config.yaml
num_hidden_layers: 10
num_attention_heads: 4
vocab_size: 586
attn_scale: 0.125
init_std_qkv: 0.0334
init_std_o: 0.00748
init_std_down: 0.00748
optimizer: "soap_variant"
weight_decay: 0.1
max_grad_norm: 2.0
warmup_steps: 200
batch_tokens: 65536
max_seq_len: 512
max_steps: 2373
dataset: "wikipedia_en"
Each number is 128 + 24 x the weight over its row's rms, rounded and kept within 0 to 255. Layers, rows and columns count from 0. The size above them is the row's rms in percent of the matrix's.

# layer 2 MLP down (transposed), 896x224, rms 0.135, rows 633-692, columns 56-111
size [ 96  98 108 111 112 102  97  95 106  94 124  93 112 107  95  96 105  95 110 102 116 101 102  88  92 105 116 105 110 100 101  98  90 115 103 106  99  97  99  84  88  88  92  96 105 106 103 100  94  90  93  93  99 112  88 117  96  98 107  94]
[[ 86 116 125 107 138 157  97 109 107 115 173 118 109  99 123 148 142 145 119 135 102 104 121 134 119 140 183 151 152 170 150  88 138 118 120 153 120 156 119 133 141  98 115 111 113 104 164 131  74  84 158 127 117 124 112 138]
 [180 101 110 129 132 121 107 144 130 122 117 120 155 121  83 174 138 174 170 117 132 131  86 131 138 137 120 115 161 176 103  88 108 120 105 108 183 136 134 115 108 114 111 141 146 105 111 134 133 104 132  89 128 138 142  74]
 [107 143 131 141 107 113 134 138 141 114 127  78 108 108 112 105 190 113 161 120 111 120  93 109 110 169 124 133 139 105 108 133 146 134 121  85 117 167 112 122 167 106 129 135 101 151 109  75 115 127 103  70 126 142 129 140]
 [128 155 129 135  89 104  90 140 122 126 121  79 114 149 110 147 130 144  84 127 100 178 165 145 130 117  72 107 113 126 140 149  93 140 167 128 118 156 158 119 142 144 149 141  90 148 103 109 141 128 105  80 141 144 117 136]
 [146 130 133 132 127 107 188 116  87  78 167 149  86  93 121 114 148 150 167 118 127 117 115 147 141 161 115 118 137 109 108  97 109  94 140 155 126 114 114 136 122 123 182 129 126  97 147 140 127  94 117 151  80 161 119 120]
 [151 128 131 101 129 113 135 115 122 111 128 140 115 114 129 114 133  83 108  97 135  88 106 133 171 116 102 105 141 129 133 152  95 108 153 132 143 107 113  80 131  81 127 152 101 142 166 113 137 131 127 139 169 174 135 115]
 [127 162 123  95  83 149 155 130 132  89 116 148 126 127  89 128 133 130 110 121 144 132 131 210  97 170 149  92 119 132 104 155  85 131 135 147 137 102 111 139 147 159 169 142 118  99 104 146 106 172 115 157 116 129 106 119]
 [107 134 123 139  96 148 122  95 121 118  91 141 121 130 131 107 106  89 150 135 177 104 161  84 157 164 117 119  99 124  99 115 130 130 101  80 115  64 118  81 174 102 104 138 148 117 115 128  90 127 152 163 158 168 130 120]
 [153 119 100 146 109  92 110 115 102 124 170 119 165 133 153 122 106 142 113 147 104 100 133 160 130 116 142 117 136  96 141 103 112 103 135 153 118  97 104 134 149 121 138 132 112 169 155 155 107 154 113  96 122  96 138 105]
 [ 75 108 102 151 123 124 154 102 118 155  94  99 173 129 124 169 114 109 142 136 134 131 140 115  88 108 107 122 170 127 102 113 112 126 154 143 152  91 145 123 154 159 159 101  76 122 117 107  91  96 148 114 132 132 116 194]
 [103 135 132 156 123 121 147 107 138 142 133 120 182 164 146 152 112 106  90 133 103 113 157 107 139  93 135 141 127  90 112 144 137 145 136  60 112 160 129 144 152 118 143 101 138  93 152 117  71 180 147 164 143 138 127 143]
 [170 109 120 120 135 112 121 127 154 161 150 108 112 111 126 114 110 121 169 119 101  94 129 131  87 114 137 114 104 163  86 122 150 122 159 136  92 116 134 172  86 151 118 106 143 157 103 129 126 142 126 137 172 124  91 122]
 [143 129 118 166 140 105 138 114 163 127 115 112 116 102 104 155 116 103  92 137 143 116 120 149 141 122  88 132 126 135 122 115 145 114 150 174 104 157  93 160 110 128  96 154 113  84 155 129 105 126 170 141 146 126  97 160]
 [ 99 163 111 144 155 135  99 143  98 104 138 137 152 151 154  98 146 141 140 157 125 128 126  75 145 120 118 164 109 138  80 139 106 152 130 153 106 126 142 114 128  97 117  92  92 103 141 111 187 109 142 119  98 143 132 146]
 [ 93 100  67 127 135 104 148 136 109 119 141 136 174 134 139 102 131 143 114 164 127  99 144 129 147 170 146 133 162 131 108 133 134 113  94 145 130 158 133 123 127 118 125 129 149 137 130 145 209  98 128 115 119 143 113 158]
 [136 103 145 117 139 156  95 109 134 116  65 175 141 112 150 162 130 118 104 146 115  73 121 131 130 111 168 152  92 136 113 130 133 121 135 110 178 143 141  93  74 106 146 137 123 114 105 124 154 144 105 132 134 134 156 127]
 [127 151 135 103 121 131 128 107 130 129 136 106 125 108 142 128 155 105 169 110 101 157 125 114 114 160  87 149 105 120 127 117  91 140 142  87 132 112 122 119 129 151 161 101  83 123 134 116  82 126 126 120  87 147 118 125]
 [167 133 144 133 106 127 160 116 137 118  75 205 122 152 158 156 167 163 137 115 117 133 130 115 137 106 127 133 165 110 131 102 133  97 111  88 122 122  91  72 162 107 128 146 106 175 146 162 136 135 160 175 126 104  88  94]
 [ 94 119 138 142 139 123 120 110 157 138 162 118 152 198 126 163 155 151 149 113 131 135 109 110 143 138 176 120  89  96 115 148 165 121 112 195  95  82 143 119 120 118 158 107  89 117 140 169 108 129 128 136 127  87 134  89]
 [117 135 102 180 145 119 138 167 140 148 121 154 126 147  90 119 122 145 158 144 150 163 164 152 102 115 126 136 120 137 110 182 125 144 120 101 189 137 126 128 119  68 117 149 103 111 128 113  90 123  62 120 150  89 108 108]
 [124 142 130 128 131 112 112 168 122 109 134 102 114 144 147 141  93 134 160 144 100 101 111 149 132 108 110  92 163 119 163 161 130 180 122 118  94 151 130 145  91 150 136  98  68 121 157 156 146 112  69 115 109 138 151 145]
 [125 122 117  90 124  72 119 129 112 157 109  96 115 152 106 105 111  94 143 116 138 174 159 118 161 135 133 159 121 183 130 130 124 121 145 141 121 123 137 156 125 138 124 105 129 117 129 120 148 109 150 174 150 147 143 106]
 [100 159 111 158 130 134 123 111 143 125 128 133 103 120  90 167 138 122 130  61 133 122 150 105 108 154  96 116  86 120 158 128 159 163 114 115 120 147  89 150 129 155 151 119 109 129 109 167 153 111 149 170 170 158 101 137]
 [124  87 111 115 138 136 144 130 139 124 138 135 153 113 105  99 151 133 112 103 129 110 103 157 133 154 139  97 121 130 141 139 120 137 180 146  95 142 104  83 121 100 127 147  84 135 150 130 163 138 136  97 131 108 128 136]
 [157 102 122 132 155 153 100 143  93 124 117 142  84 184 132 123 119 103 146 170 151 177 129 124 142 160 126 172 168 146 132 157 151 135 105 142 167 173 152  74 114 120 148 132  87 141 136 138 178  92 114 120 121 149 114 124]
 [127 146 115 128 134 155  73 150 142 128 127 153 123 113 129  82 135 144 145 124 105 147 126 126 148 155 132  81 158 109 131  99 120 166 142 138  77 111 112 161 152 118 152 118 120 177 117 130 111 164 145 154 119 134 129 132]
 [150 103 135 157  83  81 155  96 130 161 132  74 132 131 139 136 157  95 105 167 156 120 132 118 124 148 143 116 138 113 123 164  68  77 139 109  97  99 158 149 122  90 146 159 165 110 159 152  94 131  99 130 105 122 133 159]
 [122 106 133 138 129 138 133 141 143 131 146 117 134 126 114 124 127 131 131 114 123 113 173 104 122 152 142 123 109 122 131 127  97 104 120  85 195 148 105 176 117 112 121 125 148 132 133 121 137 128 174 102 173 152 108 150]
 [148 145 133 160 135 130 103 140 130 135 118 119 100 122 186 153 108 138 105 124 120 156 110 128 127  87 136 119 154 102 115 139 103  91 142 158 110 131 130 162 150 135  97 202 102 118 165 144 123 136 144 116 121 177 156 110]
 [139 153  99 139 145 159 127 132  94 133 157 104 107 169 155  95 128 123  86 166 160  90 117 162 124 161 136 138  94 102 168 146 124  99 146 149 137 179 154 133 135 149 163 136 138 119 116 123 136 129  66 158 119 125 105 159]
 [137 172 136 117 121 120 116  96 131 130 124 144 145 126 166 152 155 164 149 125 102 117 143 126 181 137 108 110 117 126 106 127 114 119  94 124 106 162  87 173 139  90 104 116 138 106 121 153  99 112 117 152  93  96 156 131]
 [148 115 110 138  83 138 117 158 116 149  60 135 134 132 104 133 177 114 133 119 153 128 136 126 107 101 148 119 171 146 124 109 126 137 147 142 124 114 151 154 124  84 126 173  97  61 130  76 142 133 136  80 119 135 140 148]
 [106 140 122  98 114 161 110 143 123 116  94  47 152 130 138 120 137 147 108 109 127 129 166 158 130 104 144 132 136 127 126  98  91 117 117 100 103 144 158 151 149 107 154 142 159 158 116 132  89 128 119 126 119 132 168 141]
 [118 128 177 139 104 145 146 164 157 104 127  98 161 116 119 160 138 124 118 182 137 123 119 142 116 112 126 137 166  84 130 150  92 139 169 146 122 139 101 125 155 128 131 108 175  96 166  92 166  95  70  91 125 101 132 120]
 [108 124 124 143 116 109 119 156 128 116 135 115 111 169 106  96 156 138 144 150 160 126  85 125  98 161  99 120 137 126  78 121 142 115 131 107 147  97 118  97  72 102 140 160 111 100 141 134  94  99 147 125  94 127 174 114]
 [119 126 117 150 123 123 123 159 181 124 121 123 126 121 152 144 149 112 186 125 141 155 128 107 129 135 110 180 152 139 117 107 107 141 140 146 149 134  78 145 171 136 150 159 143 117 195 126 152 120 149 121 144 153 127 135]
 [112 125 105 142 128 171 134 165  97 135 112 112 123 137 110 144 120 149 143 135 108 135 150 158 146 130 149 128 123 130 138 166 133  79 169 126  82 141 101 123  71 111 183 153 116 142 121  95 150 104 102 137 119 135 142 134]
 [109 143 116 126 108 119 110 145 114 136 107  93 143  91 124 145 144 130 126 119 121  87 141 134 151 121 109 160 141 119 176 115 189 123 146 124 112 133 119 131 152 149 132 124 134 126 127 159  83  83 143  91 141 111 212 171]
 [149 124  92 139 131 121 102 141 110 137 129  85 123 110 149 142 101  99 165 120 152 141 137 153 135 174 162 124 121 117  84 154  98 127 147 112 131 123 135  93 118 141 182 113 129  84 134 129 133 136 143 118  92  86  98 111]
 [ 97 128 132 116 103 146 136  97 118 119 174 145  78 128 163 150 125 109 134 119 151 130 111 142 144  91 149 147 156  88 112 133 167 121 154 116 144 146 152  62  96 145 145 135 110 146 139 109 132  62  95 117 115 111  83 115]
 [152 124 119 129 109 167 106 169 120  90 172 130 135 170 126 109 160 116 109  82 114 128 111 157 125 104 145 128 121 130  93 103 157 121 143 104 125 171 171 120 114 103 120 137 112 219 145 143 113 157 144 111 162 107 115 120]
 [ 95  99 103 178 106 156 135 160 126 115 141 154 119 147 110 160 104 178 105  89 145 108 118 153  99 124 128 150 123 117 152 133  81 144 158 166 142 140 134 107  97 145  77 106 158  85 144 161 151  96 128 104 116 104 171 158]
 [ 99 125 148 121 128  62 150 160 150 140  91 150 115 151 124  89 113 105 126 129 161 145 115 129 108 167  88 118 118  85 127 150 124  82 130 140 152 119 115 110 119 125 110 139 148  94 117 120 119 136  91 130 161 133 113 149]
 [126 104 102 171 110 118 131 127 134  94 138 182 112 206  81 141 111  77 141 127 167 159 140 138 132 153 112 106 125 147 124 121 148 157 113 139 133 151 110 156 102 129  92 181 128 151 170 115  93 129 125  97 128 128 128 144]
 [113 125 116 109 152 176 127  86 117 137  79 108 155 119 128  97 138 100 180 100 164 110 124 146 141 124 179 123 137 177 123 132  92 158 109 178 107  92 137  96 108 120 101 150 125 142 148 141 142 132 156 161 105  91 110 133]
 [187  82 156 148 130 110 103 110 121 118 131 118 177 125 150 122 140 105 141 130 132 151 113 108 148 132 128 136 117 106 116 154 120 117 102 124 129 147 120 149 115  80 124 125 143  92 107 157  92 133 139 161 138 112 139 112]
 [159  79 123  86  85 129 122 164 113 114 159  77 143 130  86 102 151 102 132 128 109  83 125 149 100 135 130 128  91 122  70 115 106 159 123  87 165  96 144 159 112 119 132 129 114  80 136 132 134 155 143 153 153 135 159  87]
 [119 102 144 135 145 162 105 144 123 144 113 122 149  88 128 150 171 165  78 127 129  93 162 125 111 117 157 147 132  86 163 165 125 146 164 145  95 123 133  94 119 124 154  97 114  76 145 109 116 178 147 145  96 119 134 101]
 [138 148 112 135 148 138 114 159  90 126 136 126 104 146 112 129 111 125 132 139 154 135 134 180 151 123 103 148 137  89 153 171 115 120 106 142  96 103 140 119 120 139 100 184 150 113 104 142 129 100 127 164 118 141 127 118]
 [122  89 140 114  89 144 166 140 129 141 148 145 154 107 110 147 103 133 154 162 131  92 138 127 131 146  83 171 101 120 112 113  98 151 104 126 115 141  99 170 125  98 158 111 110 164 140  98  83  96 110 140 137 132 150 160]
 [139 116  82 145 129  97 160 131 122  81 149 151 126 108 148 123 165 121  99 120 141 124 126  94 174 118 106 130 121 139 154 149 117 109 159 154  82 110  86 119 159 196 138 132 118 165  90 153 112 122 133 149 134 161 140 107]
 [125 153 138 129 130 143 156 154 124 124 106 110 108 131 144 120 151 117 155 155 111 122 101 142  93 106 137  88 132 102 126 136 130 141  85 144  82 103 124 116 108 120 136 107 160 116  79 131 142 139 128 142  74 140 163 141]
 [100  99 126 107 111 140 121  92 112 102 142 131 152 162 114 122 109 162 143  85 122 132 124 157  89 149  84 140 108 155 148 110 118  93 144 115  90 140 124 115 137  95  96 144 120 132 122 164 124 153 159 152 161 146 173 107]
 [ 87 117 141 172 137 150 128 113 183 100 144 145 129 132 129 136 104 101  93 115 160 141  96 174 122 112 112 151  92  88 127 110 103 124 133 131 140 104 117 137 120 103 155 158 146 127 126  83 126 146 108 162 156 147 138 113]
 [142 102  94 127 130  99 141  96 127  96 122 118 168 114 114 130 174  68 139 126 141 101 131 145 152  77 158 143 132 116 124  93 119 144 155 171 139  82 117 146 115 127 111 129  95 109 131 152 156 126 153 139 128 165  99 132]
 [159 125  90 142 127 171 134 125 158 134 110 100 144 150  99 113 137  95 125 124 123 148 123 136 135 129 128 126 142 103 107 144  85 154 154 127 115 139 115 136 105 127 119 132 139  67 100  92 127  84 114 147 141 160 101 145]
 [167 164 140  99 186 102 109 162 111 132  73 145 145 136 139 170 120 127 138 108 126 124 101 137 134 101 148 120 127 112 142 127 109 112 110 137  74 140  87 118 133 146  99 112 129 164 112 125 132 137 178 132 153 126 145 113]
 [111 101 134 127 170 115 126 120  72 112 158 103 137 110 133 154 107  66 148  94 117 125 135 127 132  98 121 123 114  93 167 157 149 131 141 129 135  92 126 117 138 128 121 104 106 135  92 128 103  97  96 140 123 143 120 144]
 [117 165 133 131 142  57  99 132 133 115 106 149 102 119 103 121 148 104 117 149 143  97 115 156 151 137 129 123 112 150 135 119 127 123  63  96 123 107 110 130  93 143 133  86 134 128 120 156 148 121 127 133 137 168 108 112]
 [157 103  92 148 156  99 133  96 115 106 109 129 172 145 102 114 133 169 124  74  94 155 150 141 112 136 114 128 140 125 160 137 125 153 162 120  91 121 151 108 116 154 136 132 150 138 178 123 123 131  91 121 144 108 144 111]]
# layer 2 MLP up, 896x224, rms 0.14, rows 634-693, columns 56-111
size [ 99  99 101 124 108  90  93  99  90 108  98 112 109  96 107 110  98 108  86 115  92 106  89 109 104 106 104 114 103 110  96  93 117 101 106  94  90  91  97  86  85  91  79 112 102  99  92  96 101 102 100  94  96  88 103 101  94 104  89 101]
[[106 129 138 141 117 128 127 130 157 103  92 135 127 152 116 115  89 146 132 112  85 100 172 142  98  94  93  92 133 122 130 125 139 173 107 127  88 125 178 108 110 145 116 150 170 127  90 164 153 142 128 120 135 167 158 120]
 [140 122 156  96 167 147 103  92 103 150 131 116 105 127 143  74  89 103 150 131 130 125 158 116 106 156 119 127  90 134 109 119 121  98 152 142 137 128 150 129 118 105 133 162 111 134 123 103 134  88 147 104 144 154 115 111]
 [182 163 104 124 113  85 126 136 135  66 128 108  92 146 130 118 133 113 103 145 112 142 143 119 100 117 169 111 114 108 154  79 126  99 119  85 148 132 128 138 128 102 114 168 120 165 107 134 153 125 138 139 138 116 110 158]
 [132 159  97 163 120  80 187 122  93 129 150 171 157 128 136 140 138 130 176 139 154 120 118 151 134 145 130 122 128 140 137 134 133 100  75 153 131  94 119 176 107 118 147 145 133  77 126 114  93 122 106 107 118 144 125 154]
 [129 125 147 148 162  80 151 102 128 159 108 174 172 133 105 108 122 140 102  92 121 134 145 111 119 147 128 105 138 120 147 136 114 116 141 145 122 116 134 106 139 156 120 136 111 159 132 176 136 125 107 143 173 127 158  95]
 [116 114 142 121  86 154 123 146 163 136 138 135 111  86 144 141 103 134 109 192 131 129 137 153 122 131 147 132 164 125 114 163 153 142 111  86 110  78 161 156 129  81 115 156 119  94 111 129 141 130 117 120 130 116 110 127]
 [126 115 126 174 121 116 125 151 130 145 146 143  96  76 100 121 162 148 124 148 104 158 156 130 113 119 145 134 108 124 133 127 188  91  93 144 129 110 132 148 131 109  73 137 128 125 129 122  76 102 113 157 145 113 131 133]
 [118 109 170 141 109 126  92 183 155 120 145 173 149 144 120 116 143 135 118 111 130 134 151 104 103 106 166 125 155 110 149  95 129  80 123 104 126 168 131 157 153 139 109 173  54 120 100 127 129 141 184 113 152  79 119 103]
 [138 118 107 114  96 133 134  94  70 159  93 110 133 164 112 138 164 135 150 112 130 139 128 123 138 132  75 119 135 161 154 133  84 129 145 159 121 110  82 162  91 138 157  77 131 130  87 151 126 130 126 114 116 153 155 138]
 [190 160 169 113 147 120 106 106 133 160  99 120 106 149 166 104 157 116 119 140 160 118 146 159 158 167  87 150 153 130 136 134 151 186 138 110  83 122 135  95 159 104 102 136 111 117 167 117 111 149 143 114 121 141 119 121]
 [105 164 116 179 137  82 132 112 146 140 132 121  85 165 149 147 143 116 197 163 140 128 104 167 130 157 165 127  85 112 157 102 129 155 102 111 111  99 112 152 120  98  87 144 140 151 115 139 133 128 112  79 134 135 110 113]
 [107 114 182 152 113 124 102 118 141 138 131 128 128  92 127 131 125 114 113 154 122 111  84 106 124 150 110 150 100 132 133 139 148 129 133 160 120 170 149 111  90 165 109 145  88 122 132 101 128 104 175  91  82 126 109 119]
 [114 132 142 123 131 110 117  96 160 150 103 139  81 141 149  85 116 114 122 159 116 123  93 166 174 153 131 110 172 110  92 120 135 115 127 108 142 143 159 192 109 144 136 153 142  72 132 117 150 145 138 116 119  89 106 149]
 [132 132 156 128 107 110 150 103  96 117 122 117 130 148 166 103 105 179  83  99 128 157 140 123 126 139 167 129 156 135 111 117 124 148 128  90 111 183 171 118 155 117 106 154 146 109 137 123 159  67 128 117 124 108 159 163]
 [134 132 179 117 109  67 111 109 136 119 129 113 115 132 129 125 121 155  81 144 129 155 143 111 121 139 178 104 157 141 123 125 135 160 161 154 113 136 156  92 128 126 136 132  97 118 111 181 155 117 122  90 122  97 148 183]
 [ 94 106 159 150 132 103 125  93 153 107 142 165  91 143 109 114 151 130  71 180 113 156 128 103  92 132 144 139 160 129 101 186 121 127 137 153  88 137 162 133  71 134 131 141 122 101 128 117 131  97 125  99 131 135 110 155]
 [124  88 132 140  96 138 157 129 139 134  80 147 142 142  84 150 157 117 168 135 112 133 138 125 127 107 153  98 103  96 121 139 118 116 140 120 130 144 148 129 137 135 141 124 117 135 140 118 125 150 171 142 170 127 156 138]
 [175 148 139 141 119 129 135  83  65 152 137 148 119 115 137 138 128 147 123  77 105 135 138 108 163 117 112 111  61 140 162 155 131 139  53 168 107 158 119 124 118 126  92 111  72 130 106  98 129 109 138 132 116 116 134 161]
 [166 163  89 145 146 129 112 134 117  70 100  94 122 149 111 156 166 126 112 134 115 119 125 145 130 135 133 136 135  99 153 125 103 145 144 112  98 137 129 136 112 141  97 106 163 112  94 124 178 164 113 105 127 107 117  93]
 [113  89 137 119 122  86 113 153 129 143  98 172 114 106 124 128 143  90 105 139 151 183  88 105 105 113 114 125 128 123 119 154 134 124 145 174 118 115 144 148 133 137 114  92 151 133 134 106 145 141 105 123 138 153 148 114]
 [126 140 112  95 137 130 114 164 141 185 128 162 106  96 132  88 122 118 109 145 106 161 154 130 162 122 112 140 172  96 139 128 133 139 167 103 118  99 131 117  90 156 147 143 138 107 124 176 136  97 113 143  84 124  80  75]
 [ 90 135 130 145 128 113 113 192 129 159 130 140 120 150 146 115 115 156 109 117 159 138 145 139 147 151  84 121 101 165 179 147 156  66 148 143 110  86 120 147 104 134  71 120  90 121 127 135 106 116 134 142 130 114 141 132]
 [108 133 120 132 116 129  65 123 104 132 116 147 135 158 126 153 141 108 136 127 174 140 130 109 131 112 133 110 122 156 108 141 106 130 136 138 150 106 141 177 149 151 155 151 168 116 108 150 124 119 116 142  99 113 123 140]
 [132 115  97 152 104  94 139 124 102  99  83 113 107  96 117 115 128 125 119  83 145 102 178 130 137  49 136 131 155 139 157 122  79 138 106 175 149  75 133 157 163 152 144 133 163 135 132 134 112 145 119 120 134 121 141 126]
 [134 159 116 124 131 132 169  61 145 126 142 117 107 158 136 149 117 143 133 143  66 140 106 158 133 147 153 109 150 130 133 118 142 135 151 133 149 136 117  96 100 142  98  89 130 140 113 132 135 106 118 137 134 146 144 145]
 [129 116 133 147 117 150 134 120 160 113 165 111 132 144 122 180 106 107 109 114 193 116 166 137 117 151 110 107 106 169 131 122  38 136 152 158 131 165 134 146 106  93 133 107 129 130 122 152 128 149 151 106  85 115 121 155]
 [148 121 121 129 124 106 125 157 109 136 138 124 144 120 110 134 136 101 122 115  98 117 147  89  99 155 111  74  99  92 116  84 160 136 144 147 135 158 131 118 121 165 116 130  92 114 140 116 110 110  80 136 115 142 114 113]
 [133 130 181 148  96 137 134 123 142 139 160 181 156 104 142 153 115  60 120 162 167 132 105 156 145 126 138 137 101 128 117 143 148 132 120 120 168 166 134 123  88 112 104 135 125 144 138 108 105 148 119 117 112 106 102 140]
 [119 145 143 176 148  80 156 110 151 124 131  96 138 157 162 118 118  81  82 147 118 171 118 123 159 124 121 127  84 119 119 143 152  93 140 143 162  85 143 136  93 134 108 140 120  97 140 126 165  92 116 165 104 107 113 149]
 [137 155 146 145 117 126 122 122 119 121 149 125 121  99  86  94 170 153 134 112 131 184 120 112  85  73 114 145 100 153 103 168 172 139 126 143 105 102 131 131  80 105 125 120 149 110 110 109  98 123 111 132  67 121 123 126]
 [108 162 129 118 116 122 139 144 209  90 118 128 133 143 132 156 117 189 106 150 129 146 119 127 129 151 129 107 129 106 176  99 142 140 142 114 100 137 134 130 122 128 130 125 113 166 159 127 132 178 128 136 179 130 134 140]
 [127 152 141 120 116 139 140 126 169 123 140 126 161 113 118 160  98 153 153 125 176  93 125 130 127 129 138 112 134 100 158 144 103 137 140 144 158 123  96 139 132 170 149 138 125 139  65 134 119 151 114 143 118 105 167 112]
 [152 151 138 118 101 123 119 151 123  83 157 124 160 126 110 160 156 163 144 141 126 143  90 127 127 115 126 126 132  82  95 156 142 139 149 184 136 132  91 117 140 127 134 107 155 127 154 125 129 135 114  82 135 108 179 117]
 [110 114 127 109  74 118 136 106 142 176 101 137 142 109  95 138 149 158 165 151 128 162 158  90 122 124 142 159 120 140 121 121 129 130 161 132 144 156 113 154 154 127  99 128 159 133 118 119 145 142 135 108 146 126 133 153]
 [132 163 130 131 105 134  41 149 131 152 137 156 133 138  96 136 132 102 156 141 152  95 134 114 144 107 114 157 164 132 137 155 107 111 141 155 119 131 142 144 122 170  89 135 100 128 145 130 131 107 114 136 123 110 120 143]
 [153 161 100 125 113 166  98 129 114 129 169 110 168 180 144 169 106 125 147 104 157 107 117 123 120 144 153 149  88 168 133  99 130 142 116 134 163 148 137 123 162 132 120 104  90 126 120 141 116 121  80 103 149  85 124  92]
 [133 137 174 107 132  88 170 157 178 143 139 126  95 118 109 119 152 103 125 121 167 100 142 155 131 126 101 109 124 131 110 151 164 133 158  95 118 149  81 100 109 131 137 132 121 120 141 118 136 143  91 134 127 111  94 172]
 [163 115 145 111  85 107 128 122 109 135 133 100  73 112 129 125 137 137 149 105 111 127 129 127 158 174 138 106  93 139 110 150 117 171 133 164 117 150 123 129 155 150 171 116 115 178 125  92  90  95 127 112  62 111 160 133]
 [123 136 143 111 106 102  95 148 144 134 127 115 172 105 137  91 119 104 103 121 112 138  85  87  89 129 134 122 105 170 135 149 129 142 170 157 142 115 166 134 125 178 117 103 152 138 149 121 100 146 110 146  96  96 148 116]
 [153 110 114 134 110  79 154 148 159 134  88 102 122 143 131 128  86 162 129 122 158  99  74 142 128 124  81 160  88  91 139 165 183 121 165 151 120  92 128 136 138 143 144 117 136 146 103 133 138 114 135 173 147  76 104 124]
 [179 161 130 121 152 120 164 145 118 137 150 132 139 117 150 106 146 108 134 158 122 145 118 101 147 134 154 149 151 120  88 106 120 163 120  97 116 138 142 111 157 150 113 151 107 136 141  97  94 171 147 106 137  88 114 135]
 [108 166 131 166 133 115 112 165  74 145 103 122 146 139 117 107 135 145 138 151 156 173 113 103 106 107 133 152 134 131 140 128 106 139 159 121 143 158 166 152 108  96 119 104  63 154 156 120 137 157 139  97 163 144 158 110]
 [116  96 114 137 145  99 111 126 124 129 128 136 123 113 135  95 178 158 142 150 144 120 121 130 105  71 144 135 143 138 155 141 141 156 143 147 148 153 156 190  87 143 110 101 119 124  97 171 110  89 136 104 129 124  99 117]
 [130 127 103 140 154 125 151 123 159 120 125 164  81 111 186 114 167 128 162 174 119 140 116 107 146 145 148 133 132 147 107 156  81  90 131 126 131  91 109 120 110 180 119 152 154 105 166 150 130 100 123 127 133 122 162 124]
 [163 126 107 135  95 140 127 137 136 151  96 128 114 141 138  38 105 157 140 124 129 147 160 111 136 122 135 133 134 126 124 109  96 111 153 172 131 129 176 107 110 159 125 137 151 117  97 132 152 135 162 105 114 140 122 105]
 [127 141  99 114 108 111 122 146 120 128  94 135 153 149 114 145 124 105 144 119 161 161 145 140 132 151 117 108 105 154 122 167 141 167 109 120  86 160 157 145 148 118 127 151 136 174 113 118 126 127 124 127  78 146 115  69]
 [126 126 126 138 179 163 141 124 160 144 159  88 126 108 117 117 149 122 125 161 146 137  83 112 127 167 132 128 165 138 119  92 124 171 166 113 134 110 115 111  86 144  93 127 137 117 173 129 144 144 138  95 102  80 122 132]
 [137 125 105  95 190 124 115  94 127 155 112 114 113 128 123 151 144 110 126 152 188 145 137  97 144 116 153 127 115 129  94  97 107 101 117  84 140 125 126 147 138 169 129 140 150  75 150 151 146 170 173 169 122 168 131 146]
 [173 157  97 173 106 119 148 102 137 135 131 153 132 142 139 193 107 155 140 141 145 117 151 141 142 112 146 120  95 107 108  97 115 143 128 124 132 111 135 148  88 123 183 160 110 106 134 144 107  97 131 113 152 125 133  81]
 [ 83 108 126  82 134  96 136 128 157 111 174 124 130 160 106 164 133 150 140 145 134 163 189 111  92 111 113 133 122 130 166 163 125 135 150 116 151  85 105 142 123 149  87 136  50 112 140 126  98 121 107 125 141 145 110 179]
 [129 116 142 116 134 161 116  88 131 103 139 130 159 109 113 142  88 156 131 106 160  77 157 118 127  70 152 106 133 123 155  93 163 133 126  90 164 119  89 151 102 166 103 160  94  97 148 155 123 122 104 153 156  85 116 131]
 [156  98 135 107 135 135 104 119 167 137 150 134 122 155 140 147 147 124 158 113 135 145 157 135 128 123 121 103 126 133 141 104 118 119 101 127 113 138 161 133 100 105 145 126 163 107 111 137 129 150 141 112 132 103 145 114]
 [156  63 119 124 126 134 125 212 109 146 145 120 107 113 119 149 130 127 124 142 116 126 194 123 134 103 100  61 141 162 107 172 133 140 127 132 149 151 100 132 146 173 123  70 177 151 168 110 181 109 114 155 121 165 124 122]
 [177 114 128 127  97 135 126 160 128 116 173 116 138 105 131 163 103 113 125 141 123 106 120 142 122  61  80 125 107 103 117 100 141 151 129  89 180  90 138 110 143 143 120 146 114 153 143 143 114 140  94 123 145 129 113 164]
 [114 117 107 106 153 126 157 120 133 125  99 113 166 147 170 157 115 127 118 113 159 154 147 169 117 109 112 122 125 148 111 130 114  99 113 106 121  96 160 148 154 112 140 183 150 105 148 179 115 126 137 161 166 151 150  85]
 [141 139 174 149 157 142 148 110 114 135 141 111 114 146 114 125 104 163 109  83 144 154 152 119 127 109 177 130  95 107 103 109 111 133 176 147 194 131 141 130  96 104 109 147 105 105 135 137 145  92 125 145 139  75 173 120]
 [113 142  97 161 103 112 166 141 123 187  99 131 113 157 112 154  89 112 141 131 134 137 145 120 139  92 126  82 104 130 155 125 147 123 140 116 115 145 115 130 114 102 153 167 154 118  70 129 150 138 113 156  85  75 114 119]
 [126 129 136 136  77 121 146 120 146 137 127 182  96  96 104 154 157 127 145 136 166 110 148 146  79 116 145 155 180 153 100 158 148 127 129 181 106 163 131 135 101 117  93 149 156 100 152 143 101 132 114 127 161 123 111 154]
 [121 119 118 120  98 105 135 137 132 137  99 157 127 169 131 117 165 158 175 114 103 131 116 131 129  91 124 151  96 170 123 162 113 144 122 128 119 139 104 142 107 107 122 139 153 161 135 159 122 142 161 146 146 136 148  96]
 [119 110  69  95  96 125 139 128 133 147 110 125 141 142 148 108 126 142 147 124  76 152 154 156  80 122 152 119 131 116 140 134 115  73 120 122 125 123 129 146 151 165 147 112 152 163 138 136 137 134 139 121 147 119  96 111]]